Part of a small language model's weights: MLP 448 SwiGLU.
Each number is 128 + 32 x the weight over its row's rms, rounded and kept within 0 to 255. Layers, rows and columns count from 0. The size above them is the row's rms in percent of the matrix's.

# layer 12 attention key, 128x160, rms 0.0606, rows 116-127, columns 0-159
size [ 92  85  58  86  61 188 104 148  87  92 106 101]
[[117 119  90 162 153 116 110 161 116 131 146 150 141 166 159 144 150 142 108 128  86 101 171 116 112 208 116 114 102 130  87 137 131 125 155 101 131 131 141 145  89 167 121 105 140 136 110 161  80 111 102  53 109 131  90 164 157  96 125 154  96 151  51 103 152  90 141 117  91 107 108  98 131 164 148 104 162 125 129 164 132 121  82 125 136 143  86  84 184  91 166 118 138 101 118 188 134  92 119 111 155 164  86 135  77 120 214  56  89 121  93 127 104 133 110 150 129 193 159 140 153 129 154 131 128 200  98 156 173 154 119 130 112 137 120  59 137 173  88 144 100 166  67  74 125 111 115 100 155  14  85 148 165  89 105 164 117 112 150  92]
 [164 113 147  93  93 111 144 145 103 152 153  67 130  88 168 123 161 114 167 166 149 164 147 133  60 135 151 118 101 113 179 116  81 132 140  86  84 177 197 148 141 100 103  84 118 152 107 124 125  86 102  85 109  83 158 146 115 107  75  96 147 114 224  76 135 204 128 155 102 164 181 184 145 104 109 167 130 126 168 149 153 114 182 137 169 146 154 129 104  87 156  91 166 122  85 116 130 128 128 156 136 103 103 155 187 137 111 146 146 153 162  90 160 110  96 126 166 126 156 121 114 121 101 103 138 123 134 185 103 131 155 167 153 174 153 161 124 164 207 193 134  82  98 107  65 120 128 147 158  96 168 134 169 124 152 163  84 143 135  90]
 [139 125 112 184 129 124 138 104 123 199  81 143 109 139 132 143 152 117 122  76 156 110 128  83 151 123  94  91  77 126  64 101 168 130 106 139 116 106 157 127 134 110 146 160  88 112 118 148 150 106 142 179 113 144 133 136 118 140  60 105 106 103 108 139 105 112 110 168 163 136  87 170 146 138 168 170  72 159  98 114 137  97 170  90 158 135 101  91 185  99  98  85 130 157 118  13 117 141 143 123 180 152 184 116 135 101 148  96 157 134 173  91 131  91 110 166 122  52 110 125 177  74 189 101 109 175 173  81 101 139 185  72 191 177  99 142 112 134 118 141 148 143 180 106 145 112 152 136 151 162 126 185 134 116 130 152 146  76 155  87]
 [139 145 111 106 191 104  91 129  74 159 158  78 153 178 157 180 137 134 210 124 124 102 137 120 179  88  90 126 137 108  65 131 148  53 108  82 154 138  81  49 179 145 102 144 110 169 127 106 169 111 158 127 100  75 112 186 164 156 135 112 129 123 116 141 147 119 161 140 119 135 139 160 179 122 116 163 177 162  65 140  73 114 118 139 172 160 108 144 117 157 175 195 121 103 120 149 155 186 148 127  97 182 140 104 116 199 126 139 105 162  92 173 152 134 148  88 111 131 102 155 114 144 146 175 111 102 120 103  86  62 113 106 168 125 160 148 148 158  84 159 113 121 107 106 166  77  75 112 134 131 152 123 139 128 138 169  71 133 100 148]
 [113 112 148  88 133 134 118  98 175 116 130 168 123 142 128 157 137 127 142 170 146 172  83 148 113 148 124 141 125 163 167 122 156 142 107 102 172 122 121 160  90 122 142 146  91 140 136 114 126 162 105 111 103 189 180 121 125  66 141  61 127 136 100 192 130 127 138  58 141 153  96  95 179 100 146  82 200  83  92 125 113  98 154 121  57 134 205 118  79  98  93 136 109 117 141  94 131 107 144 120 116 135 145 134 132 101 183 195 170 116 131  92  90 149 112  91 147 159 151  67 111 145 162 152 128 114 123 151 176  97 202 119 170 153 116 142 191  76 132 181 166  73 125 156 114 115 153  59 141 138 165 189 143  99 140 109 176 129 201 139]
 [122  99  77 127 123 119 131 131 167 148 108 122 131 135 137 109 113 121 123 129  97 105 133  72 101 160 136  87  93 111 119  90 121 151  94 167 136  92 124 201  94 148 169 113 106 104 164 108 102  99 123 141 105 173 189 117 118 115 105  89  95 121 115 136  87 167  86  76 133 155  91 182 111 147 173  85 108 131 160 152 114 154 162 172 134 140  99  74 121 107  99  86 142 186 142 129 177 151  73 121 139  80 151 135 142 121 144  88 176 130 184 102  89  65  97 163 141  93 144  47 153  71 135  50 111 127 149 150 147 168 185 113 140 178  88 157 106  98 146 132 154 113 127  90 121 169 144 185 140 148 160 192  93 148 122 149 196  92 159  57]
 [114  88  80 124 157 129 118 111 199 164 146 163 121 154 108 138 101 115 101 135 131 100 125  94 173 122 132  77  93 145 104 138 155 179 131 145  42 145 195 157 103 140 160 123 135 144 146 156 105 130 124 103 130 206 153 137 111 105 129  98 115  83 152  96  75 164 158  97 145 109 150 131 136 182 122  47  61  99 110 167 121 159 107 159 106 170 128  51 152 140  75 102 147 136 119 175 163 140  67 160 140 143 145 125 154 121 119 149 142 122 149  94  83  66  93 131 133 114 120 105 164  76 166  77 160  92  79  98 180 110 181 139 147 160  83 129 147 113  92 124 123  94 142 105 166 175 138 177 107 109 150 184  91  74 158 149 146  97 144  84]
 [116 120  87 137 122 120 118 151 200 178 122 120 146 126 156 120 131 127 137 103 114 116 125 100  92 127 129  62  81 136 107  65  95 156 100 184 113  87 111 206  93 149 151 149 101 125 202 107 123  98  97 140 124 162 174 130 113 117  78  80 116 116 129 121 101 163  76 135 140 182 107 165 132 161 128 105  97 128 140 145 125 157 191 165 143 136 137  72 123 134 115  40 136 156 123 140 207 121 100 130 153  73 161 115 181 131 148 107 172 147 197  68  83  62 115 136 149 111 172  73 127 100 139  60 139 138 135 167 148 169 169  95 163 145 109 198 115 103 133  99 124 123 117 105 129 131 143 148 113 123 130 198 104 128  86 149 133 100 121  70]
 [122 117 155 122 162 115 110  71  88  98 142 142 115 150  97 150 104 141 106 127 153 186 135 165 150 147  63 157 160 114 129 146 134 125 135 108 113 195 142  87 181 131  94 189 164 151  81 150 102 197 126  87 166 116 104 100 144 153 193 158 135 133 129 105 154 132 113 144 131 122 140 141 159  88 104 168 156 147  64 100 142  95 126 124 147 119 154 138 128 112 155 157 105  82 104 109  94 143 146 147 135 181 130  96  97 102  76 173 103 100 114 187 151 150 164  89 131 188  94 166  86 163 147 186  92 123 106  94 125  84 100 116 130  42 180  34 131 165  84  65  96 129 146 109 138 118 149  79 160 131 101  97 114 126 122 136  97  90  85 193]
 [151  43 111 177 148 132  95 172 144 103 102  93  99 115 136 143 109 145 165 169 104 146 140 121  78 139 118 119 129 104 117  89 101  88 105 146 135 120 153 194 172 139  90 128 114  98  93  99  99 113 119 106  60 163 104  94 101 122 177 131 168 132 147 118  86 146 163 141 135  99 135 159 131 138 130 158  65 127 145 200 102  81 100 120 157 102 139 193 146 137 149 145 147 145 132 144 127 126 152 140 124 118 179 127 144 130 175  98 145 158 177 110 132 151  68  78 117 110 195  78 164 101 143  96 212 164  57 115 128 166 165 115 102 126 164  74  67 122  88  49 127 148 137 114 135 150 137 121  69 121  90 187 123 168 124 148 198  96 126 135]
 [122 125  71 154 126 147 122 126 171 199 114 112 114  83 142  74 160 133 146 107 105 106 157  75 115 140 140  85 125 165 119  76 139 156 115 187 154 109  80 197 115 152 177  63  93 122 166  78  82 103 116 141 134 178 143 131 128 142 120  78 118 141 139 120 114 139 135  88 121 155 114 117 147 157 181 130 114 137 166 143 120 181 136 182  97 123  93  89 155 142  82  51 146 147 131 121 159 128  71 117 137  75 180 130 151 137 132 117 186  99 166  75 121  69 113 119 110  87 133 108 115 108 140 108  89 174 110 186 140 197 140 134 164 202 113 167  87 162 163  84 152 118 135 147  90 152 146 154 123 139 138 186  86 137 121 135 165  91 159  64]
 [152 106  98 116 148 101 129  98 160 135 101 121 115 146 178 106  94 113 140  77  87  88 159  84 141 149 165 122  98 120  63 114 111 180  93 180 129 108 132 201  81 145 176  71 125 140 197 119 129 127 133 172 122 155 174  95 115  70 123  76 120 179 138 146  98 117  74 130 128 176  86 160 107 138 141 116 133 142 141 138 147 162 121 181 103 194  70  63 136  74 115  66 103 152 145 135 151 110  78  90 128  99 164 164 171 129 134 114 150 168 187 118 100  67 123 117 123 133 152 104 111 110 108  61 126 129 116 121 139 128 155 125 105 184  86 151 123 168 156 137  97 160 106  88 157 140 172 197 106 137 133 182  81 153 147 122 156 104 119  70]]
# layer 12 attention query, 128x160, rms 0.0611, rows 117-127, columns 0-159
size [ 93 140  95 123 114  89 111 114  95 112 105]
[[116 146  98 164  87 149 118 105 131 126  93 173 191 126 161 145  99 105  97  85 138 145 157 120 171 138  63 149 192 182 114 149  97 142 117 112 126  86 118 119 100 122 142 116 127 114 132 180  16 165 149 148 129 189 111 129 103 145 131 151 125 105 109  96 164 181  99 124  90 126 124  92 109 167 173  80  99 106 114 133 120  93 101 141  59 122 145 113 175 167 196 126 153 116  85  66 135 165  92  66 129 140 159 145  78 126 140 131 141  72 142 131 164  97 188 117 148 138  55 136 153 123 134  71 145 179 182 107 144 149 148 141 134 118 129  78 157 102 156 120  85 101 127 136 120 143 108 111 138 151 107 102  90 120  41 123 170 119 185 101]
 [125 148 154 121  74 142 125 152  96  83 187 130 125 112 144 110 119 138 111 175 159 101 125 146  97 100 127 131 202 125 153 199 122 135 153  85 120 170  92  78 170 126  88 141 138 160  84 167 149 157 145 104 131  90  96 144 147 114 204 163 153 108 142 122 158 101 149 133 125  88 192 104 125  94 138 179 164  97 120 113 208  99  92 113 123 148 161 173 108 164 125 172  86 132 106 152  73 133 191 107  76 166  90 113 104 112 146 123  57  90 128 152 135 199 188 123 132 207 119 155 110 162 115 153 151  95 184 128 114 116  87 157 121  85 149 122 150 126 148 159 141 169 123 156 138 131 109 107 161  67 131  74 137 139 111 119  74 183 124 162]
 [118 150 101 129 122 114  98 127 116  73 135 166 117  67 106  77 192 132 116 134 116  75  92 186 151 142 125 183 136 170  95 182 157 161 195  81 113 121 121 156 139 124 110 124 177 179 148 120 168 167  97 106  95 108  73 152 127 153 142 162 207 119 123 131 149 105 172 148 123  86 114 152 143  99 158 124  89 107 163 134 131  92  74 119 133 143 100 118 139 131 115 140 152  28 129 108 140  94 162  80 155 137  67 101 160 111 103 161 125  87  87 171 115 170 217 165 137 129 124 139 130 135 145 114 171 120 136 102  92 135 119 193 179  38 117 123  89 138 130 108 135 187  86 114  80 120 144  73 155 106 101  96 148 120 130 130 134 109 116 143]
 [139 175 188 137 128  87 135 132  87 117  98 110 117 118 157 148 148 162 131 110 120 104 181 153 160 107 142 154 160 117 118 134 106 115 183 106 104 172 122  82 186 111 141 132 150 145  86  95 121 164 140 107 178  98  92 152 117 143 160 206 154 184 176 119 145 134 132 151 110  96 180  92 138 124  75 116 124 138  86 159 148 130  84  90 151 144 157 196 166 123 150 166 108 115 120 121 114 147 160 127 119 131  75 117 110 135 154 151  98  88 123 169 154 165 143  55  66 171 119 191 134 144 160 119  79  89  74  85 160 121  78 182  66 114 165  63 132 179  78 102 117 168 142 133 145 139 133 116  93 116  83 113 170 126 169 141  95 197 121 181]
 [129 154 161 135 131 147 123 133  67  86 106 107 123 141 147 184 118 126 164 173 116 131 121 183 180  85 118 157 154 133 131 156 117 108 144 105  99 154 133  60 140  93  99 165 126 123 111 151 142 132 125 144 124  91  85 122 119 129 148 146 116 158 142 175 127  91 191 196 129  85 120  71 129  99  75 118 179 151 100 127 163 104  89 117 107 168 146 212 137 151 136 141 133  75 123 185 102 125 186 132 105 135  97 102 124 145 123 130 103 154  70 169 155 159 125  94  59 150 115 146 109 167 152 151 162  88 148  60 125  68  95 137  88  51 175 118 134 174  97 125  95 160  99 141 154 136 104 110 106 106  69  74 146 175 101 122  84 175 101 195]
 [ 88 167 148  65 150 143  93 112 149  60 156  97 118 101 123 115 186  77 102 180  62  96 111 150  92 120  94  87 127  72 101 106 171  94 179 116 126 131  99 114 148  93  76 130 152  83 129 128  63 167 107 162 121 108 140 156 185 161  98 153 150 180  92 126 136 109  87 147 178 160 118 120 177 113 126 134 103 100 146 171 125  90 178 121  99 131 104  81  92 104 150  87 153 107 116 175 141 129 141 115 192 154  76 133 188 115  90  96 132 110 157 121 131 142  66  90  80 119 122  94 134 163  92 142 123  75  97  64 122 114 149 117  88 102 116 164 114 150 135 110  98  61 124 112 139 130 100  63  88 121  93 133 134 164 116 188 136 138 145 172]
 [142 154 120 146  75 134 180 165  70  43 107 124 176 145 103 100 146 161 102 201 181 128 194 143 165 120 135 165 132 128 128 153 106 128 137  63 107 154 139 116 173  71  73  81 124 179  98  99 114 172 161 104 154 109  70 149 137 157 136 179 169 108 147 117 137  86 173 130 160  75 106 117 154 163 112 153  72 128 169 129 159 112 138 131 142 138  72 136 146  82 167 179 113 136 106 193 117 153 116  92  64 146  95 131 100 138 113 176  97 118 114 154 158 143 111 143 138 153 165 164 128 168  80 112 131 117 120  90 129 109 103 151  56 116 149  91 158 177  97 148 158 132 104 151 120 126  99  72 163  75 132 126 101 130  72 143 145 169 142 159]
 [151 130 104  54 150 104 141  71 128 142 135 156  89 150 139 127 136 179 139  86 108 145 156 128  58 132 208 107  62 151  86 137 114 125  74 171 124  63 162 146 102 120 122 125 158 106 184 123 131 117 132 152  92 140 157 183 139 145  97 145 131 106 149 157  98 124 160 130 192 127  96 112  75 190 190 152 105 114 166 136 127 170 170 151 139 145 104  59 178 140  97 109 175 161 177 160 213 149  92 162 151 109 172 135 168 147 121 116 129 146 180 122  95 146  72 147 128  85 150 148 136 145 134 103 123 169 111 157 134 136 141 181 139 189  84 138 102 138 141 148 143 169 117  86 127 122 103 137  92 153 158 169 149  99 136  70 187 126 161 127]
 [ 81 111 137 134 132 136 137  67 138 119 121  90 134 103 141 192 141  94  79 119 119  97 167  87 135 175 142 114 250 126 155 166 146 159 131 168  64 121 178 109  73  99 139 121 136 120 192 127 130 133  75 124 101  79 171  85 103  94  52 139  55 128  81 150 127 107 110 178 138 177 162 129  86 175 122 146 150 108 117 114 135 160 167 192 142 126  78 133  87 130 122 116 120 166 140 106 110 107  96  90 138 107  80 129 109 105  88 160  74 162 106 157 148 106 152 132 169 143  68 157 133 126  74 120  68 118 167 133  99 130 109 177 137 110  93 130 143 157 123 136 147 116 175 173 100 103 111  92 142 149 123 151 157  69 104 118 138 139 176 116]
 [152 170 194 137 115 188 202 107 116 113 164  89 105 145 112 159 104 109  96 112  65 180 180 139 164 126 107 134 133  92 145  79 120 170 128  81 133 146 176 111 104 110  49 114 117 131  77 112  80 151 108  84 166  87  85 126 119  86 179 171 159 101 192 110  86 133 129 180  73  86 128 114 130 118  78  96 136 140 134  96 125 129 177 111 177 127 134 125 131  94 178 164 140 145 111 199 103  89 156 132  92 123 178  77 139 156 167 157  73 147 154 129 143 174 134 134 143 192 145 121 166 140 103 180 135  92 114 138 149 121 100 170 178 102 175 116 156 143 107 139 100 132 120 147 107 120 131  83 163  66 129 126 138 143 166 135  88 137  94 155]
 [150 118 171  88 135 158 134 136  88 137 202 132 119  98 175 136 203 137 162 154 104 169  91 143 179 104 103 174 195 123 164 137 149 145 170  60  94 130  73 136 149 131  94 158 208  99  94  77  66 106 136  87 170 124  89 138 168 161 118 109  92  98  85 194 149 113 158 145 156  82 112 109 143  94  80 155  77 125 121  95 162 111 112  95 142 134 122  96 124 174 147 116 146 123  94 167 102  88 129  70  69 143 115  90  92 117 119 124 105 126 108 146 129 164 152 112  69 184 127 142 106 136 127 148 125 121 130 124 122 125 119 143  92 115 171 131 134 149  65 111 169 126 135 141 167 134 100 158 186  93  77 110 119 157 186 171 147 189  99 124]]
# layer 12 attention value, 128x160, rms 0.0633, rows 64-73, columns 0-159
size [110  96 103  99 106 104  98 101 110 102]
[[109 144 107 123 137 203 118  85 130 118 168 104 141 101 140  78  49 136  92  93 144 155 155 131 139 127  95 160 142 131 160 178 137 149 152  93 114 130 101 144 147 130 147 102 107  91 156 111 255 124 174 124 121  94 132 151 180 181 106  94 163 133 127 117 127 136 130 115  94  77 219 176 125  96 110 182 115 123 114  94 104  94 127 140 192 125 142 139  99 162 139 129  66 117 169 142  82 107  83 118 176 145  94  95 137 151 136 110 158 105 149 139 117  90 105 134 121 124 136 174 100 118  97 125 141 135 138 198 162 125 115 150 216  85 125 166  88  96 126 150 123 121  99 122  88 104 147 140 200 121  82 141 102 124 168 143  83 109 111 162]
 [115 155 165  70  79 107  99 155 174 127  78 163 167 104 106  91 126 143  84 129 143  86 126 107 186 156 128  80 110 167  83 150 177 109  98  90 101 112  89 124 112 138  94 123  74  88 103 190 205 147 144 133 126 131  94 145 154 128 153 126  91 118 125 119 157 127 132 143 149  99  95 111 124 128 158 123 180 172 111 103 132 156 147  87 127 140 103 155  57 112  71 141 103 131  77 127 126  55 106 137  99 158 135  72  68 151  84 145 162 142 104 107 116 156  85 139 141  66 132 146 150 161 184 126 128 164 110 126 111 174 116 173 120 153 102 109  62 112 128  83 139 175 116 182 150 205 134 112  89 134 107 149 136  46 190 124 148 159 110 137]
 [177 156 154 134 117 120 113  60 152  88 135 154 163 179  32 125  68 119 106  90  52 110 108 126  70 114 111 127  94 150 119 104  94 104 139 131  99 101 154 109 142 135 174 116  84 129  78 144 142 126 143  40 127 154 105 142 134  26  84  90 157 111  52 159 106 122  87 145 114  95  61 148 181 162 106 137 106 131  61 154 150 158 138 100 130 104 100 114 175 117 103 142 114 155 137  98 137 130 115 124  88 133 112  37  97 147 149 140 139  83 109 143 141 119 115 156 139 179 117 112 148 101  94 110 145 113 127 100 187 132 151 136 134 132 146 142 131 107 149 119 147  95  85 109 112 130  44 153 115 125 141  94 158 153 119 174 167  85 151 153]
 [127  96 143  76 162 162 129 152 148  70 141 110 170 117 189 101  93 132 181 149  74 190 100 118  55 103 163  63 119 141 152 155 135 118 110 128 149 132 113 139 127 161 141 106  50 116 133 162 133  88 109 151 116 118 158 138 152 125 142 114 118 110 158 152 192  69 124  94 104 141 173 157  98 116 143  90  78  96  89 119 190  92 111  89 102 211 103 118 177 128 150 125  73 143  44 108 114 111 111 106 142 104  99 105 151 120 185 166  82 120 184 113 167  97 121  86 126 105  88 149  94 168 135 105 172 137  70 142 129  90 109 108  83 168 166 147 154 139 146  44 141 169 113 147 148 138 130 127 118 120 173 137 161  85 142 135 105 128 117 149]
 [189 179 145  91 122 129 172 133 114 115 143 129 121  70 117 116 100 116 122 152 128 120 165 148 140 142  75 184 173  92 156 118 141 113 160 120  31 153 115 144 127 101 160 125  74 141 170  83  41 159 120 139 100 166 133 101 199 105 215 150 153 171 132  60 122 128 110 158 126  89  98 108 163  90 133 109 192  74 126 102 134 157  88 136  70 108  99  97  94 109 134 124 148 130 151 183 141  83 147 156 157 139 105 117 112 172 137  96 109  90  99 146 141 139  94 107 154 103  92  76 140 122  88 150 130 150 131 152 102 133 115  95 155 106 151  77  86  97 159 119 138 178 155 122 172 132 104 126  76 121  86 125 159 140  41  75 151 132 137 135]
 [134 129 119 138 100 134 192 107  97 118 194 131  93  85  98 145  71 132  55 117 162 153 169 168 136 142  67 113 105  89 158 162  86 113 113 135 175 154 114 133  80 101 117 110 102  84 115 136 102 159 134  56 204 140 137 137  86 121  80 128 134 201 134 116  99 143 132 108 177  94 173 123 153 117  45 138 153 152 107 151 129 177 124  90 186 112 191 113 192  70  77 145 122 180 100 159  72 156 129  61  96 127 168 106 132  95 104 126 128 107 112 130 150 102 142 147 171 158  82 100 160 108 103 132  76 122 123 101 119 138 181 103 121 104 100 147  85 136 110  81 148 155 197 132 110  97 126 138 138 140  87 119 100 135 122 148 162 122 141 143]
 [134 107  86 112 172  90 121 162 130 135 187 153  44 141 165 154 127 167 130 115 148 229  79  80 183  96 107 170 131 101 120 183 144 144  63 168 119 145 106 122 124  99 139 139  87 126 171  93 101 102 136 195 145 123 121  69 133 178 148  74 163 131 120 111 125 140 155 125 103 148 146 141 144 148  71 127  94 146 140 187 115 115 117 139 154 106 166 110 131 101 145 138  45 118 139 124  91 104  78 183 150 106 110 156 121 149  92 115 105 145 186 160 148  77 194  82  94 133 126 140  61 152 111 107 111 128 155 124 139 170 136 122 175 190 151 112 149 166 167 102 137 108 106 118 159 117 198 100 147 167 136 157 129 111  83 119  85 100 124 137]
 [111 137 125 166  86 116 145  89  94 155 174 155 148 198 124  48 140  83 197 132 134 147 101  95 105 101 103 156 101 175  54  97 135 132 105 159  96 138  87 118 129 131 101 159 206 157 137 128 132 169 145 107  56 124 168  97 113  83 157 111 163 116 107  68 134 137 112 170  97 150 142  99 114 104 185  90 133 172 128 163 159 112 149 116 125 113 103 127 139 121  81 125 110 100 145 116 143  91 126 138 107 130 157 149 167 183 172 175 138 148 152 122 130 131  73 140 116 168 139 116 143 143  93 134 141 150 134 128 123 170 153 138 132 173 107 129 158  80  70 143 122 175  95 193  97 166 153 152 123  62 186 123 143 240 111 100  98 146 124 175]
 [142  64 109  80 126  36 126 117 142 131 150 135  69 201  91 157 120 175 139 135  73 102 154 110 189  93 139 151 175  65 114 119 116 172 113 173  98 125 138  96 130 126 116  64 150 114 195 173 144 129 133 217 104 114 122 111 136 161 107  66  92  95 104 159  90 115 140 119  64  97 148 140 107 165 130 130 126 142  79 139  57 140 130 157 158 104 155 144 135  84 145 132  62 137 108 115 126  95 136 164  54 120 190 172 151 143  86 115 148 109 139 155 150 126 105 165 129 171 168 115 135 134 148 107 122 122 138 141 209 131 108 105 108 158 142 113 142 186  78 202 132 120 138 133 100 146 147 162 102 128 134 136 146 147 145 119 117  85 130 116]
 [151 136 112 118 156  94  91 138 151 220 109 142 110 113 139 162 149 156 101 138 107 144  81 113  94 172 158 153 124 153 129 176  96 132  98 104  94 126 132 129 123 121 201 155  87 150 140 113  89  91 143 166 114 107 124 137 136 172 193  72  84  75 123 183 149 123 173 127 196 114 112 175 137 126 190 153 120 183 144 126 109 107 107 129 186 102 124 118 102  73 116 166 166 110 141 103 107 189 144 119 151 153 189 138 125 148 128  82 137  92 132 160  90 109 102  78 119 123 105 155 110  88 110 175  41 136  81  98  80 135 127  54 148 112 132 126 109 107 165 128  98  41 153 104 135 127 111  90 135 129 155 163  63  71 148 143 103 116 104 110]]
# layer 12 attention output (transposed), 128x160, rms 0.0582, rows 64-73, columns 0-159
size [111  98  97  99 105 105 100 104 105 103]
[[148 127 163  80 126 160  91 167 128 166  97 149 122 136  96  91 148 145  69 159 134 143 193  73 109 107 108 145 155 131 113 116 176  65 128 121 123 119 153 194 115 114 136  83 109  99 132  94 219 103 140 121 113  47 120  50 183 131 134  94  67 126  56 115 117  97 139 131 114 136 159 105 119  95 139 169 126 143  88 100 133  97 151 154 104  82 102 177 132 128 159 130 158 174 123  79 172 116 104 105 208 165 141 108  81  96 100  92 161 140 158 155 142  95 108 108 155 128  87 101 124 175  82 121 142  99 149 158 138 138 143 102 109  88 178 151  83 143  95 112 117 201 111 168 109 169 201 164 136 117 144 155 154 128 131 152 121 140 149 140]
 [171 112 119 108  64  93 157 152 104 111  78 160 144 143 133 100 136 189 135 104 216 158 100 129 156 129 162 177 192  56  80 136 112 155  76 110  69 125 120 130 106 124 171 154  86 150  99 171 146  94 121 160 133 163 133 140  81 199  88 137 167 129  85 132 132 132 137 127 146 126 106 115  75  62 111  93 115 109 163 114 128 136 132 133 108  91 175  99 109 134  72 150 135 143  93 110 134  93 107 159  63 137 174 130 141 169  89 101  99 101  91 118 132 165 110 116 149  87  84 148 127 105 120 116 104 223 100 136 147  78 159 154 148 148 112 117  51 161 137 129  90 102 143 178 131 151 133 178 102 127 156 102 201 120 107 109 135 150 162 144]
 [116 123  79 110 131 147 153  65 133  85  98 127 137 112 123 112 133 146 118 134 128 119 162 127  98 126 134  96 102 122  81 159 122 120 154  56 108 118 166 150 128 129 141 124  53 159 136 148 103 157 126 104 173  82 104 116 141 219  97 132 174  85 131 112  91 159 143 136 147 129 112 138 122 126 145 132 108 113 139  91 126 167  96 126 192 151 150 125 106  72 195 146 208 184 138 170  82 109 135 104 135 134 123  73  66 181  90 175  85 100 205 130  79 113 164  88 137 139 184 123 124 139 116 139 160 200 120  79 158 179 150 131 171 100 174 105 139  94 130  98 147 119  86 118  71 146  52 104 127 154 182 126  90 154  95 145 129 141 164 120]
 [ 98  95 140 142 126 150  73 143 152  78 117  91 156 135  90 110  94 175 143 147 117 151 123 192 110 140  99 108 117 111 187 185 143  93 120 118  49 194  99  75 102 138 201 138 102  86 103 171 141 148  96 152 124 187  97 163 117 155 103  57 108 125 114 123 140  72 120 140  81 165 219  92 161 125 102 194 120 107 133 140 114 126 112  95 139 160 106 115 127  79 114 112 174 129 149 156  90 135 187 104  77 151 139 165 127 135  96 162 155 138 127 141 175  89 139 146 207 120  89 128 149 100 118 160 178 133 154 126 157 130 146 106 128 143  87 123  98 146 144 116  51 133 110 148  99 156 159 112  86 114 154 131  51 127 167 104 164 119 113 126]
 [161 174  82  91 143 116 140 107 134 215  95 166 110 165 177 114 169  84 140 127 204  94 115 130 150  81  91 171 173 194 174 221 112 157 137  46 114 167  98 169 205 106 118 134 125 152 144 130  59 172 124 158 117  98 127 123 137 106 154 131 171 113 107 130 134 113 101 144 133 145 177  98  99 101 156 104 130 129 125 182 139 125 125  84 109 153 146 114 102 161  98 136  92 139 169 122  87 135 164 120 136 155 141 114 103 183 151  83  90  94 131 132 132 150 140 101 138 126 157 132 104 145 106  82 146 162 109  90 131  68 103  71 133 137 128 144 132 143 117 142 109 115 118 176 181  98  80  88 134 153  34 131 120  94 102 110 110 174 146 120]
 [148 147 118 128 157  86 136  94 105 207 185 157 178  81 134 170 131 121 107 151 140 160 179 145 145 106  96 161 130 128  67 202 115 143 168 136 215 144 148 169 126 137  87 147 147  88 161 131 146 122 124 115 142  86 144 101 130 120 115 102  74 141 126 107 112 139 154 192 135  59 155 182 107 169 146  91 127 163 166 116 124 151 138  71 178 165 111 140 142 163 178 113 181 118 111  96  98 146  79  89 109  87 177 127 151 139  82 115  90 134 144 134 138  70 146 126 124 152 121 121  90 115 104 101 167 178  93 101  96 139 144 105 163 136 109 117  49 134 133 128 193 113 181 157 132  78  77 114 201 196 133 103 144 139 117 128 131 131 126 148]
 [109 172 148 117  92 173 138 118 200 180 192 114 160 153 106 152 113 124 106 169 129 119 109 142 162 159  55 143 143 138 144 114 126  34 127 158  88 147  96  92 144 113 124 132 126 133 128 127 154 110 127 147 112  91 107 112  64 103 114  91  70 179 124 143 163 106 154 160  92 104 210  86 161 129  88 173 113 164 117 159 149 108 175 109 118 105 168 160 156 105  85 160  66 148 125 115 144 151 166 122 178  93  98 112 122 127 121  97 154 140 121 127 151  47 189 187 120  87  95  74 105 143 154 147 140 106 193 162 159 124 155 169 150 140 116 125 207 137 116 104  89 154 159 101  91 116 137 131 121 107 157 163  68 149 141  84 141 104 106 108]
 [128 119 106 150 104 143  98 156 123  93  85 121 135 174 191 128 154 142 144 110 113  87  86 111 128 197  96 104 119 219  98 108 132 167 130 128 124 139  71 161 196 153  97  95 100 119 119 137 191 113 148  78 156 110 144 171  50 158 155 177 189  97 101 125 105  97 110 128 113 188 107 132  99  98 171 174 116 132 160 106 150 139 166 176 139 138  95 134 101 130  64 172 110 138 140 105 115 173 160 124 120 179 109  81 116  96 192 122 107 108 106  92  63 133 111 176 132 147 113 128 152 168 186  85  98  93 136 111 136 144 152 156 128 151 164 126 162 116  57 175 108 137 100 145 131 156  89 136 165 150 176 140  90 147 170 132 127  96  74 151]
 [120 140 191 128 150 160 138  77 210 116 115 124 164 214 151 122 158 117 124 158  72 132 132 110 103 153 122 139  77  95  93  59  97 114 115 168  88 135  80  82 187 143 164 134 124 138 169 133 139 125 140 166 133 114 143 141 112 130 132 172 114 142 150 143 145 115 167 108 139  70 130 102 143 154  92 124  92 121 163 118 150 130 134 139 115 110 204 137 146 102 128 170  81 138 112 139 172 161  92 106 198  82 139 115 125  93 133  95 116 132 151 151  70 107  85 210 103 147 148  88 101 181 132 130 100 126 103 145 215 128 147 110 122 102 129  55 155 141  81  92 163 179 129 146 112 152 146 141 111 100 122 192 141 146 118  74 112  54 158 163]
 [137 144 108 117 137 125 119 131 184 157 132 115 131 109 128 159 105 162 153 153 167 159 110  99 159 100 110 109 113  52 236 113 133 127  67 184 107 111 171 222 122 150 125 127 138 180 141  91  97 112 157 139 131 132 134  65  86 152 139  62  83 134 127 132 122 124 176  94 161 116  89  94  77 137 147  93 130 141  73 144 134 157 147 150 107  67 165 183 108  99 140 162  85  93 132 163  44 143 147 144 151 103 150 109 142 170 154 113  92 172 133 139 170 104  84  90 106  60 152  75 121 116 120 161  72 140 134 189 119 119 128 140  90 153 147  98 142 128 167  96  76  88 166 125 107 130 155 145 127 104 156 180 141 111 131 127 119 162 103  99]]